Each number is 128 + 24 x the weight over its row's rms, rounded and kept within 0 to 255. Layers, rows and columns count from 0. Numbers have three digits each. The size before them is the row's rms in percent of the matrix's.

# layer 2 attention output, 192x192, rms 0.241, rows 0-191, columns 48-95
099:145152112151136112137131148120092112119110145107105113103072101104145144095130088136130149123115160140125164117075072153094079132144143110123120
097:095133073083147121161130110087136127115142147152093150177150076124173172113164136138062103151171161125149146118124166186161104118109096113103158
117:116157123157123141154128120145121123124141147116167166122133181147109112135117155102158122132101148136110126114115139155048165156155138090132130
102:153136152131132114147076126139111101130171116119126100140166164136143183122111112123138211087116158134159119155114155118112110157136140155129121
108:123111127146115157141165086124140155109127115112150127145136077167138100114118108158135156117120136108135091104115124125169070172106063136094197
111:135164155134133104130128132133131153110135114100143170171107088135102110121111140180099138119157103177109147125158082127103121116144127094080113
102:160117140112173125091156125109081152088145127103116128157105129088123126117103165098147124118142092144110146140190123145097110124143089127160144
103:073117118135104099107131118132130138120125153145110141156099085162098134148131169165141053172155163138132151126160097165154087114085121125147120
116:128161125137132109113132120133159116119128138087130165106103127100092123135172124132118163131148117152157150147151123148069135119118090181097105
087:146109174165117106141131115144094117125119136135108108122165126162126097120084152089104136161085118171135112084186146098143140114105109138167124
099:086132145178084109153137110116113109168148135087152097151111102119121121094123125091087076105102109162145172135099142135159152110123129072125150
097:107140141174138116142088123090167141152131130107132089130164093168111119178178134100078146084128156129155100171063147115156142120157153123139100
104:114109109076103140098130145136135142128141119116119101137103163162115164117113127116180099110108125110092150161123124124081095151112072122179112
089:147139143137179109148150086102100152109136148099116149128132132157182156158112095105138141124133158161174130143122121149115104137144146113119160
110:114120105106127124106129103069143128124100126139143143180157192140202193110144156103124085153166094135119111188137117119148135109162116105134147
095:133171141119165146144089123147165129141122129090135103098158133114094101137108142112110074146082107131064104133117135084109185127124131101118143
105:155160130169131147122148161130123119145127131134114135106141118111148166138108141153088087148124128147124103122136106069090143116133104095138145
110:173088135136126158157150127111149093148112113172102103155088167148163172125151141092088095101158109125110127145137136117108142105068098107136147
104:174174083189084106145113102131122126135106141104153121115082129090111107145127156167140127154097135128100163104098133165132143157124141123120116
097:138135096134115140152165109092161086159171111099112130096141106169102117165144144114125131094114128124163209173109168152142151125092082099121140
093:147132129131139180127124095095123104138123094136162099169131114152158143151098094107154141092143175164078145092094148136088149105097132136086130
100:165177097138099105102110148112116111111155098138104157143101101130118119137128100159116155141157103129111157111134120143117153088093135086113119
092:095127158123125120112111167127107077137136126097176122122096131075147127140099127151105128123061091097173116089099133139154131142144121152101089
098:112126122132136114106130156111139169140094157145094115142102117098133116089141146130106123073138122079118158082135128110087104099126116119142127
096:107116153116174132116136118094161116152138131150120156140130120106096127135142113154099129103133148150144129097182142108126174159188124122138169
109:123127141145103144110113192159103117130119134119133104158115091167128167115108103126131187098158162093175138185121140114106098128124117073139064
096:159131116141119122126146129108130130096102128126158141122089137105163133119076127164101115128098176119182146133151142159138116086135177145094093
100:133130135130104122097150143157102161134112126129136136072092135134123163144140176137085095104159144168125121134159131121139067142135079149143146
093:147104141145148122113116097157120109152130113111142094132108129147143133074130174149152116134069103168179101128160168138173088157182089152117145
104:147146146119141103104131102109121118125111140102149170191097145140108104156131166139096104158123102126087146156165091138153095118117137108151163
098:108134114128116118144145117076143125112136139121171145119089128147165170129103074137081113131121118077122149132148152101127144137157139115126118
106:145118151124131145160149122107128101099142102114126107105086172134172122133140179129178086159113137155145145092112117139133105161074119148125107
101:144161096128120112126138130124138135125121148165127126129090124145127144152164115103123098135111148088115112157133144111167165132102167116125098
096:092115141151150117137118109141144107149132191150133131138164116143084136136095157097141199099138162184142146086101109136169111152147113132151098
106:103105123133139128140139087108133139137159134158116147116126107162143178100108135158092066129132121112125134166076099166166121119160111116086157
092:142113111126140108150126075111097145116123109155111110148131177130148162042122106093118101120083175116127105120113152160114133119090110159131162
109:138123135134110137162129142131137166112163137125093128168129141151110101157171123164114115182079171142136156140136136105136122164159168109162045
098:157113119166102099155103107114113123140149140120138137093161168184118129083134169111164137111143129095122097085090099146159087141113130137112152
100:123108126129136098126122142130123140127099132100078097170102151143135139131188098128110109065103118069139170154112169140176130155200123122135131
095:148170138124132117137131087132117145144134134073095128149122103120124083133095150139109143080095124096148161091128093071125168149150116116183147
106:108110151086143094117137094112151136110155091143171140084138093108159092158046123134109120143103117181135095133145165094139156130116126139056124
097:168078143148120069124137099155145124126137117161174120125128131173144142075115183093168117106165169109124106142154175135110126106120114104122147
093:121136145115135093091102139172114118118100111143152111127109134136156105110122125116127114138123103174104096162147154096125137120121155113156116
089:097106127144117089116133104152117126096125127139150143102118179148127146136103115112152112087088105142148092045150157191113156183157140099126125
098:123110092123132119107141162138137100138154114109131144116120125060074125125153061149139133126100105120169146113126146079122126146173119175157114
108:100099112102119124142137104109114160138145118117152149133118163110104120136168112100102133131115140143130180140112144098102151155202180144157172
109:155139126101127126111133149152114103109135136130145119119135165116161161138115154194162167182072120126157119097154154103113164143101139165137101
099:127128129134126117127114155126090144127105103116077167095164101097118143133160111142102111134117161142120092152099087076088155179135100087099134
109:151118110119150141113126097150117115109114133137152149127105142127086163106116128160162130147125133129142134127176158139145078106102101073086107
100:140119096119155124154136111113144168160158141088115162146129139144157144140129136135133164094149125131149145106092123138101138153161080125146120
101:139109117139126171162154097142150130149148140129125122126115141170082132161106134168122158122120070115129143128074127130167108088081118140127150
101:121128131170131106127142071109107143112129134139147135137119122150143109091133122135125184100130073112162162123127125094113130098085140102142145
091:122130152124142179113088140089120112174145112091150125131134158138130118124110112161116130121117129158106096126122078105139131141161068163130136
099:091125122146133120123112128123118153147127104126137107098094140101105124113079122111135100118140129114100138057086174109092092149136181149142153
092:130129119181083126141110142097131139133143158116126039154177149078147143115101130156090144139138139136139118128089142128107108180155171163146108
097:125146183146136100092138149131146109084138137111156146160118075134171164131100158121158114129139113074121127104162155108151087114129144131171096
102:125153125124153139125118094116117145121129138170112089110111090143128163121161119131066167136144094086099142143126142122124113151123127157091104
096:127108183150145162138136112116120134122120111112150094134135160133167178087123139081158201112145144159120187134140135127111149154113090127121138
099:102082100132135107120110134106121118126163116097189146059094095106131115102190099147152103098126101147116153118128082142121204160138104128097083
095:119145178113139156133144165144083177164115134159101072114186153096123102115114129115085129133100105122101094131140141079129120119163211154131128
096:154115098119127114111120127112131106143110110112146184145171134139089052109148122117097096133128111138154061097112148090125109105117110111147101
092:127077108090124137094116113099076143106175144142173135163175102171094135181152108141101098126161090151127105116122150142066147118110131095158112
098:138142114116139099119132144143117164155151136152101117150139117074144125141167146134162117093102105111114131146119120161106164092092147129149129
105:130132135132136106133084142133134118110126121140141125136124095181139162110152142106155156143170109084114120200164098126161063097122137077104142
110:117129130112151154170142145162121149113103140173127151061110116111137147149093123076099117089126110155118108103155147149129157193139180135138137
100:109149109100109121126148132149102133134134097147176144075156163126153159158130118171069104134126107143112091110110147138117121122170100162162160
104:169133117115126134072136127100110108121109130132174114148135101158169114104135139092131135192172124150062098141145158113143122156153111096146095
094:133127134135164170102165149159124085135123128094100112160058133131076168135095135118122129120151106114114110136149155106128145123117091127146121
116:110150140140143116071145117118162144116130097111110138143098088115145093115113105126158148087149138132139118089123163160087149128139076120109138
108:156139108128149139126135141138184130155090124160074129137101109099119090115096106125117083135118133128185144158128120152108132117109119126100176
104:123147104155119126179098137131118128122136132135154163141117121179104104122177136185149119115124101119164127192124130135151138109140120102125140
090:101121122076134113112134106147138153140126136162138079108107123131155167110138136127092106113129123156124164145145171128153151140116140137107195
094:136149133145103136097135133168136161149150121120144106143111150180160092140077135056119144139147140129107121142155129173128117123097140147127142
100:139081170124109091135107130156119141133137135107145131089127140102150130125128154140119120087106127067102101131124126134132133118130126159163071
094:123092139113158129123133153132153156129102133120112101145112120178138182142170139150152110140126121148074122167148139148116094199178133149178171
094:095132166121124141097115161136127117111109114105149092126151118127141185071118178114157076104135144162130097167145108116170159167126129129182121
100:149132081138114154140111123129132185119144137108116072136127112143149120107110114128093091130102098132133114109107148160156160139139160108119112
099:148134112149127116089151130106150160116145160139133121112131077088176144122164052130124174104128083060171129107135137167115114151126095127156125
103:119129132130084148136105138094158151132142100113146108121118125208134117172070181146113139098094181111100120158129165097127100171129144085159073
096:172152166146122117108153150112152082104129127161195140126140163130169105151123100136145125120120139117135126116139162167081098107117145169134153
107:178138129126130133100129094119116128105126128091148098135100186143189135126113137107081169077144166125131086150144123149150102147115095142131182
108:121124135126135135120120096138117133107126093121179158143115148102149115121144153084161129038107110097074120121126156184116086128144130147092176
102:136143128115107130120077138143130116134142139123095081170105149168097123195194168094121115148154156108086085132109117112127143118110154146101188
088:157127140094135128102120178141137122145136129141140142099132169191107105158154146095156127088122131106158151142142137089145189138148133097124091
105:151138124118098137116157124142099102154122117127136148075146145148118122133085094091108117070151102090124070136113110088124111148100114127107106
093:124139154117167153143090144126099121113167109134151111122095168116083141143161131105081152113123133129151141127142114136140071127152148149101179
098:158136139093126145132137108096117116114140116123080120087127158098162136138188172179123147119113133115121151111138098136090109131176140073146154
088:112148126156112127121114154111115156142154105142114139175126120118141125141121130149157151154142126152111139094162139091137148132198150103130106
098:130138122144150149117158105133112150096119132152099164179119113097129140126116121149113126095164093147120136119128151109133110137125110101120133
103:127122110132099118134144148116136100139148115107151133097119128168157137119136088131115182145106120144118075131100116116100129116127122145119121
096:120143111154124100083137189128150114128142108098142156078117117138094089138065131120100136156150104150150134176146103146118149121139131171151118
097:127145147145129107115127127160149128071205130097112103152142147167107134152119177110139077127114131137174114161117175176088112101145108087125114
099:110096113119141160132146143132126120089142120166127134105144112107200127120132104097125143154095132108163113114081133153110158131157152169144109
092:126134123135113123128090142139144111090182111157120126115114095122068141145120109145148125166133113148115177142138130157119107126104130107110104
095:126140099101113115117144155178117142092106120107130119123136134134157102179091096122103118158118150153103115152173140115145107124153172121157130
104:115131089115138120115131136122148106143098092157096083170128106131119155137143123129117120103178148129094118147114154139078136151130126162153172
098:144151150124132128138100115126103142173123147136107146145101186103123123158118129122179161166111146118155176132105121126140128094133063124127100
096:127178127130143122156124105151158108131148127131134099153117102133063099128139123143157135156144122156124118078134118166101066126124146143158180
104:162131148151139093147138093087172160108129086112142087074169117133124113114122130212143178138143145106146087108092134204146176127173151183073158
100:089116125138135118131098123100149145105121139108114106126170108129143077124126113142178132097164180106114127146128098139125113107184186165085150
098:109136101155108138103146118130099150105118123116149116171130123104101158123153124087100144168120152123119120110187120075141100149099100090111099
108:160157118177123164142100127079116126145119133108113105116113133124193181144167115096111148107141100155127125099136142173082148180162157130091083
104:113111132114146130127141119118132147083116101058143141091103173180135092168116086136094124194128120097142108119148147182135148153189128099119113
098:083138129156107129123134122095138110155138070115147111121114151120164160097113122136160099147161128151108119113117149119198174137120154105159106
093:143140116122119127140104144110126095144144117117110089096153134173157126108085133182099115110142106123093101143099087129152164131116175113096096
098:138126115116133084126102125126118125112146135139135120103094135118111132156144123136132102165104098110134164154202151112168104075151089106082122
100:131110117114136129125137117146172124118128125133149120080133150100090154121085120160120087149115165111146111190110150114123102152167141122130122
100:093176135147129128150086153142100094117100130099119109113158100159147156107103107114075125138135115171131123145131150142128103063101186118087115
086:154112155107132086122102142100123142126133153140128108148164115167156120131132156193112164130120168157116175154098158125124115139131140102152094
106:145131138121137121092122140154137120153102112164180127110142135162103145102105097123131089115149108130137129138142139165187107085080165082112076
107:112112103138103122099143133091124118147109122140149117088148111109142110170131149122082093109123125105163122111085158076136173161116099146133124
107:121132136104119091168134123134156127130136161148103145164112116097148153150135096112113156117101124144164131135134131082146114139165084155094129
104:126147125133121123096120151139121145107126121124145133083175151121182140122116092157152066131099160105136128110131100133105150149106137160079126
101:163128141154126111143072137123103111151151124146170085111075133133127118132123098199091136091113168173146151128094163134111120155111157111161097
103:112105127144150146123126083097133144120095149088137117176160144182153159083180135142154162096112144142142136115149106118147112113110107143099118
104:133130116111141159132106135129075170126111086124097139161172105121105147111156096138091152136150103148081131148104139145133119136109153107146137
096:125166100120125130160133162098122116137119194135122163123107125156138119177148109136121114128134109181156184150111168118114133101106119143107096
095:112126134140110154109093147119069151122159151155140172149114112125150139141180124181107131131102161075093122116097139141093113124106190103131183
098:098106133141115112140122141135102126133096108129133163160167123134172168149154091160076147101121163123091138167126134110166131112102162144143089
100:130110120141161121129145164128105145136111086118137141096153108146147165151110132157118119106162153146091187131126100125137075139092110122106123
096:141138122145124158133138122118112110144128112130093091170179186126095192148137094067158144160064122132095135077122159100122115165087122122151142
095:148146121135134101156148139124119110163119138154167134141125138141108142136127154151142117169114118139126143185141146091129134124141126121079197
099:148157132096156129150127089124136123131114117121108140122144086130132179141148106154114133097151065108133155108128115121102099131200153099115146
097:098107130144149133137137110168114133143121136117135153173142083100139124152157119118136162105103141054120055160125156137176141105125122116173079
101:106096101148108151134100151139157152104086154163131144079114121095156113151157128140111096129179154086129115106092162102159139144150096140085092
114:124162157140125129147099122135140102113108138116114130124091144143150127128089119166126173129124133100176097176194157142126114147136109086098106
094:118092151126091117080155151138136117132103099115141092080112164097130134118101159129129111114159120093113146127154173148073118105169108118136101
101:155126122128117119105107124121154121139146165118164179144150129109164163147128151130116109101176111094125144157128094137106101097098105054124126
094:147126112123141092108125171122125104090114109127109146103165118098099138124126100145105102146065091131099114087137106078104137131115111151079150
099:115151075117126112122123111134126104147129149134108140156123059136152155139134117124121106095144157120179166127139102179157107150097132110160178
093:101122125126135129116163132099155119142161129144126175148094159136175158140079138145135113136164157108128118135115173117110125161086142150116103
092:116114080128102112105108123130117119129130100149087133074113113158142156128134137122137105158115129078120126162132178122121147124158143150152105
091:142141106119159131164125097099167117124161119117102093168100075164103110096142099131098108095172120140144147101125123110104174150142126086126139
102:144090124130111132149138134136130153125092146122168102127113133185137118082102163129120168138113144177131108116147103143127124154108098094133135
114:132111142116130122075123117125160149103114162079161110136134174142136098160191170135128150110115106091098109155172134121148131119177123168118172
102:104135114098159116162148147081166130149120135097139149094079121118141143114182105158142114125110166158087122104100134122149090120082091122124143
102:145086129158146142116114127090137111085118143109143116108172163126130049114103169122092174110136083110127158132170147140160137143089091124154152
094:114115120130097147125142143099130162131091145104180067128132112135150107128192169165099073110116150110139100147107145095085091159134121099154123
101:133121105123134114113120143104121144147119182146118123177102140110135098118137139141130106115178136123117159106113158097177076112152160150120091
097:125130143134130129129144120133127103146125170157126113146125060128131097154100089161135122091114126146146131134172108126165113137132154080114165
101:095084135120128125141123108115075109144137116110171137101155131102078155122160117111123123107132154111165105099147149156132151131128113164111164
107:141116141148101107129104148134096115105133135078150125190100176100163101145129119145147102120153089128100127124103155117115109144068100160108118
092:129128152150168140136114115144097131133164113080145131128167097166109120135128144110128151131157109063151111144123170128119096126165163095134171
095:121105110125129160124137094104130108123171158164109134189151135137142073122135127107141117124124147124151139062156127106127137119087133163167115
094:145144133111125090098159137128119155123128122096087109140135106100093148172107124160138150104097138141071117129172110114128106115102108125189122
095:102154087167132107148122108119086137145122092120135129110126123146139132124094102155159125139108148114117177099099125094090113124114134091139198
097:155151118110112121117109155194114101103131111118140082123128167142125099162144132131108149145099095162153154137129151119137136082102124129136143
097:129135145155115092090138114139081117146100146125166116134172142143114114129069106113208154141177140139064116103142100117113075127109129121124149
104:121134145132132133116130148125111111120138138121101091133168093088116133131128138119156107109132114078115151121151115134123138144091111104162149
098:125117136095141156138148150175123140134158087109167146116133119138073099093091105150140108174137097140219101091110096140154159156134104122138108
093:130134130158128131145142131122118102137120184098156140179146065160126148087101099152115125082106092108148136095142146161142117094091126136190127
104:138145086155100143157148121118105135129165098128174129166131103132109157131097149108099130130136096136104103158062105125087145085180128105103158
097:104133138105106113109159131112122102166104103111119145135127133139091131140103156117165095103126196193087091127108142122101121092135092126073121
096:135165090112126112138138111085128128110109147131150151109122163125127136090126125079127172170104134177102132174132107162088080135077126163099128
093:134151117117141118131140143172150104097151158141124153145099141153100127159097176100149122117127138129103148088132117167138121157152149129113142
101:142172143123132084142139099115143140132125125126145137083132119157105101164100126178185170125162143080153134133119121159160154135165082123102175
107:117135121115127118137117110094188145112122122077185130112164130163105146104075076133133109111149182126154107173184132109098119156132154150138109
100:096124100132079124130166115123122147163097110123075124124111091187157155175109124120136103136115141129146161102138102140129132102140091120146171
101:103154162125145106102125136125097127105132126118089125187163099130109142123119174132130147075171155166097126132135167152152124162098163103130161
097:109118145103111147127116125122104106115138155135146161181117089124129122163165117167125110160153098140124171112107148102156085081180141135082103
090:128131154110135152146130169151160167139108128136153168142151128118155141165107143124121114119110107164155143142172072086094118153133138128103091
094:123057145122104131141148116136128132140094147106176135093141113166148151152162081085085118176134155093094144165114165150138150145144124159111152
101:109151145157122097114132123160153112102132117119110164117119139104125144155201161125090138106134095126090115118154104120096161091122081112129104
111:112140126141107127130125137144102132174091147183158113096122129127147094182067136115160072121143077127102142094146133152127102120136139105128150
094:149111098134077131133116094130142132124132159163134113143096197124153147144122090159148108190149159175155108135113122153174062146105168124151118
112:089130133138098121121126168113097137113132113127108118170126107094148131100126155054110160121136146123158184138143127103127119095115141149164094
114:110149154115136110122097126121139140105103151120188098124141148094137136090147100107121177105116156088138091136154137146187170128123122150117119
108:113136106119131154133148139135165119163134118168096116111139054130090093105121117139092137113168117138131176159090127115085127132122127168133124
097:133116136180111113136117126103098119137148127158147130126163143142098126158125154107094137100087148080102144120127105120108170135112195120101118
093:195131129121137162167102151140142092117118135142145114131112140195106133092085094163123123169138099121151127134143093154165144151129112096106120
099:090111141127123135145127137125127122116158149146147160124164115162116123150170178130127198148099133080077171186213110159116107114106120133158169
102:113099131133100130135091115123155115135111131111126113111154093090125068145169155123125152110121086108122117139087127124084095191115163105081097
101:147103087107132132133166112116120144114115129091108125133145147129145132088108164138120149107138131124154151121130111106115092121093132100103125
096:169136110115137136146120132120153123143119145144168125145132132122124171164107106153131093139090116151207174138155089108137099119099165112107142
092:147182140147127117160105132129131130114133109107091128099115151154205118102098186123129129102117100161099124169116145103094091117129147103145092
096:097122126121116131139102117120139147116162118110133084087111124147058121119144122073112081156086121090117124113186085092117091125146143159143158
093:124146120116131128135147110133128159084129136129150121134092152089110168182154119129126146150147138143120094139106112086123162083092100129176161
111:151100171163111143159086156134123145134117094136135128127130146133148158134102092106092134141125140109121146140093133154173142157154096129139105
098:112115109145136113090139104119104086098147120121152151163127152165107140112119090161139133132132108145083094125173160165116140125116130121108158
096:115115143069136138142151132150193107142086077138079156122159121179145121083119152105166145113125117099091138145174164121094140096095122095103099
094:095106158123123080163108126151138171158091120114127133119152069132115129126128121122122083132120114151121135126130150106168152112188136151120179
099:145156152132117127109090133126120137133110091168099178150131062125175119115101134123137158167133095145126114097174068132146129130138114122125149
107:104131121138116138116121132184142101116172066141137101129135137163098130147086110104167076135118118070129122209122099099118110168085142168112086
099:166157129143145112128140110131085129142129120141119136188124108129154099114137146091168139115097084078122141136129089153096099156094125148185151
095:142182121129113143147125134148136042135144138105102113111140151119072102161136160156099098141118134134114107127143148116116116098132154171129148
117:135146121165127101159124124137144102128109138118060130118149149125127130126116143159170119134182128140131132129144129110151120134173116128091094
100:160130117125113116104086154114121059158128162141123117138148148204143093106145187150136085091146136114120120132129092118163093122147140153082097
103:158133141113114131099137132121129138132130125149111134137162200147135139136077152070131117102102152183154113062156149198146129099170092152103122
096:113154129146082153134138167125136141128137107123129130145145140077121149156146151156120047099158107132176136136139154116116130151098109133148119
115:119123121105136148127123122166183170131130161139089116142094101137131098073136128129088122142100152117148129097160169133124175105101132162116115
098:107121125130156161113143118145125097113158166123180142139109071154085100109099088121098133128113112102137160134194101196149110166182127097129113
106:125177105151131131126147131099152142095129137126142132123167149106110173162159083073136197118108082126159107146147089162110133106132158095157131